config.toml
n_layer = 12
d_model = 192
n_head = 12
n_kv_head = 12
head_dim = 32
d_mlp = 768
vocab_size = 1113
activation = "tanh_gelu"
norm = "layernorm"
norm_place = "pre"
norm_eps = 1e-05
positions = "learned"
qk_norm = false
attn_scale = 0.177
bias = "all"
tie_embeddings = true
parallel_block = false
init = "normal"
init_std_qkv = 0.0355
init_std_o = 0.00513
init_std_up = 0.0355
init_std_down = 0.00363
optimizer = "soap_variant"
lr = 0.00425
lr_mult_up = 0.676
beta1 = 0.95
beta2 = 0.99
lr_head = 0.00609
grad_clip = 1.0
warmup_steps = 200
schedule = "wsd"
decay_fraction = 0.775
decay_shape = "pow"
final_lr_fraction = 0.1
batch_tokens = 32768
seq_len = 512
doc_mask = false
train_tokens = 188100000
steps = 5741
dataset = "wikipedia_en"
Each number is 500 + 40 x the weight over its row's rms, rounded and kept within 0 to 999. Layers, rows and columns count from 0. Numbers have three digits each. The size before them is the row's rms in percent of the matrix's.

# up: layer 8 MLP up, 768x192, rms 0.124, rows 302-333, columns 0-95
# down: layer 8 MLP down (transposed), 768x192, rms 0.176, rows 302-333, columns 0-95
up302 089:465511503525498517480412475439477481501571496521522481459583486535536531531460490490515520509482586503442533519450594492525495500504530474517486503486467448390535459521526470523473506455513557520481578540568585396565476495460453580521562566467542552434442435471518530468481455538482514500
down302 090:550507540523512477480535524543549558556459516395456414506429474537520445475518456481500469446515488496482571500433483420457481481526463486491484533510492485583542508476494502432557476521491490511460507470461506618498437496500560453475516402500456465515495578519448577473530532447491467551
up303 099:522456524483440450524557446528456499430489447474497415439543494529515543464500478486497427509542577531470416476480555499531499511488484493454522416505511551490503497481514482411482520515563538479531444604497541537496492491504482472519472548474541515515501555538488452559512483510493479513
down303 098:476455540517479516537463557509476446544443485542455553481450504514461539540537543493525578411444478511514533507507487522505414539507485451513569505483420524458525526494456450540469486531507468480443497527531500463448527521455504482540540494527530505416513570425477482447497577498565563484
up304 103:480460432525460607544500482541508510568549496530456487474573495519485519367533517475500628483465542454501459506527480512443484494510491483461565456465544485539545559465455495530447464507468590544489513471523533568498500478584555442506499504553435536454537452438545522452538473474475505515
down304 107:532452445412483480481508576609448437500490516519417487501513485544489490456425537471501426477472461479494459527539465490475541544520479450505432578593530519462450424512528509475506572534489413506505561502478496535542525521507498482497484487534532501457543517444519478524499428475500554497
up305 104:501497453496503542512447508512478476495526527439529416537481456498534485543501486417514494529520534542480506549512541479523435456521504497479589516559422525414468535453526514488498504528552434418484464536458610523491497551425506546485562462536532472544521570486523484493519553496475503545
down305 105:502480500468431555484532442532568521535450408524483510504561471479502530544561449434491480466457530518519519539503461540500535437499508482484595504543516464405499473463482561556494545512522438526569505463491532506545483510502527555556451504426508431506471514468575569496476498517546504498
up306 100:550490508522517523520469462448524515442524486494433431488572450513449506420532439490429439444489507551455483525484542491477490490510476456533576532487531570509542544490559576426478488519430478475499509495524507485525517420480507528514517394470478488491526519501481460444533498431517514584
down306 100:473445507584431567479467557466506453472516487477502563489554532502448561518476510495541540563452516533508444490425466517556532419492423547437536547441583500555526525520480516473472456481525421592491534534524491480491487498462506537472549499558452474551523494503414508509473499534533511568
up307 097:462486424549583490479515549517496490489419580521475471479533562529426523463468456532499532504530558544481426517446517502455522508505484481561539533445474525499490525499490560537462515511490510441521492547492538494492457479470469552503558482540466521511531522539486452516536493473554589442
down307 106:493541392514553606494482477503549538471542479449509456534428527488461473479487498473480485520518493547478549461507488456521543485498528509522480530585465475451515526374491499506508487487512532407529471488432475511470554454509461481520577470514510558461542449427520453550471477507403425408
up308 096:497503491510455523516446487446426485525571514505431480593535458489481445457483439514549436479529496444522406485519489485502499529501508539554582528486513496459489528436529581510532490494532540583470524511486481500519461456510448464573533516479485412423532529553416450551521399478443515521
down308 093:500424450492485483534431513443543520431541573528507535489461496567500512520506515469453473462480572478522543533511461471532491484449509555451491439553493537486514500522484518468560558456522573427449423511512496517626529506474513510485551550486547420519505511497608489472421461504489499484
up309 100:543490483494523488470452527525411468556483461485410504498472467517457532500464442500514525523539575513514561520523509546528496424539482506549520506481401499415560492506491520468582492500452561489469520476621503556460562452471515469552505479495495477469513500477505443499567511423502503449
down309 099:508519563482554486454544525488553571452521587531467464452436475573496511516474457591498502473501526484545509480463490513491460494404422497474499436506458584518475460555499566506499500488530462458471469455445413479456587532560509474461560524528499568474509489459503547414562466525532509527
up310 091:495502443556486638533457555566543456542486457473517505566573488528468490468448431502415452571423529498502527532503560518527487475465480381472509497504542508515532477523454524540503491485553518501474528475524517515473466565484518410564459531488483537540541509475482535528472557487495498424
down310 102:545537478482550488511526515490492522426443490472472563492520563475432469520542520508474419498501467532419492455557465529449509475489550458508561521494531499456516519499504582460520490523495491524473456417535456485451471473524487543471482516517524509500439487499588541510595436535466426476
up311 095:472515611536515488485489508540504496478538490509505508425472499518544492506520472514532547524467519460494490463591440476504514535523492500547484460508509540524538453491430519541451415555516495488504513504527564544486562462469452619508448501464524500529469491488483530518490530468477500439
down311 091:496504546541545424544482508504464519509544473502565431466602484463440513539483458499497531504469496495489566547421470445459470479526503515496495474446572488544456559481588504516478461487502542523560489466435468550524467508479476512463439576575521510572467536552506474587505471448429550568
up312 091:497478552473511513500504496540512493481476515484524477503531414502552567437556433542449546473514500529489547540555507465521445486502486465545478554518500542566459468467509538484536578515506532507547438596388543554456470478481504453503466497513491518533565549517443535573458486579477533574
down312 093:483512500521562461491529541419533508457441446433526538523527540517497431535449444536553455509550465503509491482500484506459463441441478544476517484417505509528516477519517522619487485487502530487513512507567461516527509530499572441523604535490565541485485443518499531522512548538484504521
up313 100:505515534519487507494476411562512495484525434509470507494479529510540504522473512515535495542507559493482448463425486495475436562492506491502549498531507496516461491492464610484546514479508391470478443450479495573513516538447429526557513470427553493545458524448512516502470520519477515537
down313 101:488444490439525479501502447471478455481520545539523600479503553454506478575526511554484540453548503534447550551486551493404530488494454528568451529455555484470417477503490511495524485501523535484512508551541472502534474553417500474442509487501506528588495494585434473458498497540547560534
up314 097:472456514542410460436515529499503491539482485515467571547476487494521487479483469501534503503507509456546535487551551418471567523519503467440536482440481526508556479499488502479424542517464478537519504492483505553495524512520493535498489523583492440501512451513571443509463433509551555567
down314 094:523509504476426456539507485492528498512502443487555525460441536483487498500506491485468419479570503497536561567462507505534475516518534493483505511542447512583517454501559505493490475485514495495501493544503469547427494496488494448465516447401502516424547498417497495512508517505520496543
up315 101:543495474486507464532409518529489495451502449549512546514450485578531535517464562469587461537506490470465560551474476529488495594528507486520571469585513500514544476537505429498459468519529529537487516520527587533491548471545419533487506467523513454426512475526469524447493522492619563520
down315 089:512510547481466471475509484523450586480478486402411585471488501464523513431428456519507478528506509513534483554520531487500524418526533519404415492545504487495515577532487543472474553450526586463530474567482497584582427490500491473531529494491561504486531469400522523517448537529570482504
up316 100:566499481520550472444512521537535509494494486527516512489530555439500515521566502503439531505563542519545418499448530499550458518530431502461505522529526495477514536505464490527492490485470488451489420506563590450532470524524473483512423459387522478503508441517458498450548450417547516441
down316 102:506505498479530511518584525532495540464507535456494541439505468462524491492516433557510541554477460549476491474530439471567532511496512594509584420535493523514454498484515512540504459492511446419404566572607436428464504525494464462559475486534479542459455466469486484499437509504528450511
up317 103:495384468481472476504478497480498487529510565514493534475514532547504463541489480575528425440535480528514568538526491434511495514579481543493529508522482548463555443441443492505468529508464429465569510482497522492461522478436498490499583470536500549443507553471489465588499547443535548453
down317 103:545533500510503476543537448481493436503518526514445472486421478571551454510545522470462537539464515493510502524501454559467555452466469443492353439496491485463506512574463497441419565496616495495525489518500479559510523504578524532443466521437520550482516461452498449472515503555455496523
up318 101:452482508490418490547537485480444528539499509483527511495550524601511467485515499440474574505457495500462400465490600442448481512540481473477528505526455571483475498471535512489481528463523535489477542437529453471454465429548488485534477515489466538560472532465407454420536546516520489506
down318 102:553540549559457494563465499492535489504475494477504540450515570424534506510518463515525503484485563436555497530555496448476443494485478502550455504407524542484465437502504474515527477484484534496550530546538507488535492452497619533548485527513571489502596465548463526534536544480521482520
up319 097:492520477525583519523479495564490487515530447476482447546514526504431530481441546503482503508456523448479507544552542523482528535461444460479454493527516496494504503507548478514551546546474459504537536508527466512496521471559475508486481577457592509510451456460516529522455530451421502538
down319 098:523440455439487571524408602478465537490532535471461462517413453506549552486506496565489530495476478478483560384503462451490471533454504527501551546485473450481520511467432502485493501444520571508504482506486528424460525506463495556500482457483399480493597448455449547471520487483499416530
up320 101:515476464459571555502440538499484496481547478539495530482527454513515504461404518446433513423488458494538556499434522524524445474497466533510462428485460527510425517470511492524585510489452580502525513513526464471473569479475494514490497530524504530556479526458544482526514495531515520459
down320 095:439518550478475486527570477527472519520494548491503521486478533490534485577489530523473496485514500504456456497500521513466472557494499493430486488446489461480389507539519528491478494526506444456478524551558483428479479540512548553524522498468525490458485530461563446474474472460531503529
up321 097:461527521481557535519534558518492440507525505512544486508524499488465507467528463515450543475543512517489539514479488484424490589446503453547515543454518491459454526525538517525529570505474520491441561515493469503402527467533539496466568476479487517478455575470443511535501456512421479508
down321 097:442448523460560418505397494482474544516489478515434510514543455539507557514543416497522511508475488459501535456521492477541511460458487411445494458507522429434486554568478485547468523489530494490508519498487494470505557490526483469488462603418445476524536393529502467488543535458427498483
up322 094:562470458482421535538469451525472476437484505449513548407408537447460467405471543501465513548516585506450492539412523499529492534444486555587524506570483472500564482449500553492486495538470568528529504503522454462540508513507508441490515463475540512513513512479480527456432471565492523502
down322 094:544523449504504571535459498461506570515492478525438501530496447580574495488514510456478510448429476472481518495557500496445479455558490457528524526532490478473462527517550503540562625493562510517471550536508512505464578480490490550493441549505418524500499563476512464458507466449502502513
up323 109:523478478476499497493556508535539466469507440588393397483497488524472454521509485469531468542566448457457477497470534567552490491517520479530534487478461476458470535486500465516418545412503500547491449440535408488471539499528542482535475530589530527598535505398494516550439461451457512488
down323 115:543489534473498519557497518577420489499489538428562516508511472508512484521538488484504601451534551468482454432517495559461482467572493490450435538476467545435495508541545484504446522491504533430484458493535542493514523499406573499457617531525462525540477437523548493480506517507468574502
up324 096:504429455502529463561508460389463406497510425458475524486465510514482495519485493480428553447493480463463432532527471535511525504470514537532577567449511558486501528468611465471532526405464474564528465463487509536457482477540478510521509521499514470503514564529486475504537467540475495500
down324 097:461501443508465445555535472519518537459450508504414554438475471504592529495475457457553525486488476536524461495546489570462482498534449462553465553546471555444487546469507538565542517502555566526446507548513517511463579506489466489474601467473534579500512486488443555476550451492461555449
up325 106:483488478504576537500523477526568435505527520489469471553524446511432538505594513481503523596447495534469557391468546442507495505480487465482490468505574431519484531502502496532511534524524485517530565552459492551477518440431466435444499443523487510594453492471453526488438533533472469493
down325 109:463470529457479478530452507510511573526528486572484485536451576596515475478466497503406531516548441492505399496518460497535526452532487539520489543471444499506500514494431550488424483416472531561456394562585541505449417481502499558560498568559604471532476522552509502510483481585472490439
up326 095:460576500482486484526474504489486462517467530444544397521504518436481464443583519530414488488543517545489497460496432529535512498473549463461452517452466468513483484483528577537418532505498464531464591445510490477502523552606503480510545498509470464510495515486414561554503548496542537506
down326 094:483476455521496503460445502586508479575576511546501484561489498516527536542516496438458485549490511462438499448526462457419461485481514466514477545531469470514519522537464419386497509496430510440546437513448456515510513514420531539500460504409447420491473515513497497526447540494490430446
up327 099:464500547556465485459600579464507523545518455457521415535535566570485544524526502481527466534505519558459493476439446482472523520493473550509495522541400468470504435483550572564547505480537490453484495503456467479471524479507463599518420518530509462450450543459444496574603406445489523518
down327 093:458445471538380487511449469546486416526507462452461524508495384490447451530465427490511511506551488540476609501537469555548487538463479502587564524467524460429461474506443534481456502544521583441558483508541519557572469436464519420481520460487482473478588472570514540472462557503451505466
up328 084:463486495504514505540512494508510550550541559404488526469438536462517445529593510468503498528473480478541498523512501482513456484494488589480464543580426499514511594471443471436482460518467535495552538502496482556425436490450465521588534446563497486504475486537504490532489436506589455458
down328 090:600556532518505500499486544419467528441432508422452464538545505496488530401427537492445510458424544495509514486480462537472438555445493451498504469492474462465546536546470478406440556500533497471433513457514432436508483444506464555450507448536483453491558517520513491537483559558496489503
up329 096:505498470526468504485536526569489548522474535461490439439477534489581480464462523475535523493473500503468500472507543429450491484527496491522564524525500546533500459553466472488572464542496463495488464505517585471418505446522452533531545508464425448513542491592467533483497528556494497533
down329 096:477486507507482442503443497508439510478483528496583538525476545551539497515496438443549490540483530463562523460503516553537566460462481552530403476456509532438515452548476519446397489494462510526542514543525514529469553518440490459523481502456493510427530505503506553496547493483581535419
up330 109:544492414508482583517541448429516436526492483519508484494510483459440447527525470436532472499477444545468539443546512491494464455510526530545467496583589465530472439467429524513473535440532472593449497485571545489518570459556544517528491474493426387506525523470548540467527486514514463531
down330 104:439510518494523508530454481497465472529551547514489505434469508451515492408541533533510532513558469431514479492499547562505539541478461464492497474569449478523544516498488418472519478476519482519516444475469476488584575491480523442408443491539494551565523474466468526555500577476463522482
up331 099:498528528512501576537443468491471501573507449388466512482520446560546459514486523489481485534474511518482520475564487424494466480472469467507491430482443390521402579562461456521487499517441459555491473499453429561607524516542539505521489500525475496506440547511531539430454501508539507463
down331 102:525511580480484495490449519524488491534537518503520467523439455430545542483502467582532509553545504447502489432527468497572552443438500533487524460458493445445512463491471502499450540462532526492487481489539488496502516551509513473454485478511443382596502463541467452556497524569509498419
up332 101:472427470508500481524423374472551488512466518564511507522481525573510597508426573470415530503477547569476493475531537569526507523512488533531531421506502425465415468495518475485531532488561538540571465533519443560511476493494520488533435515465507464537553456561514439460489490510445540471
down332 105:503546472503514516449515493439577486526480469500513524493501435534503497526480452452532525479438473492550518533536494479528587482536491478554471446544547564500490550515530473555473507522444477427501459521553567460498501525430490524514452584591487617430498476452472558496553494517573509530
up333 101:483447520455502548498478498532540532586513510481587461428495459598549529516529522489464556502577515553597527472558549415501494554519520474422615432535460493472552556566422469507465514563447485541518520509477504505499420539463493443439485608561488456478504478492474523471444476484464517561
down333 105:470509477496438486463490433467453456447514529511481505501469464518404467449411525494450519523562496514448499507447557497467522535512421484496521496554557470530514531515552524556518505503530520488497474470561496527485430498564522446589521464461468498476564562542542430493446516478560421503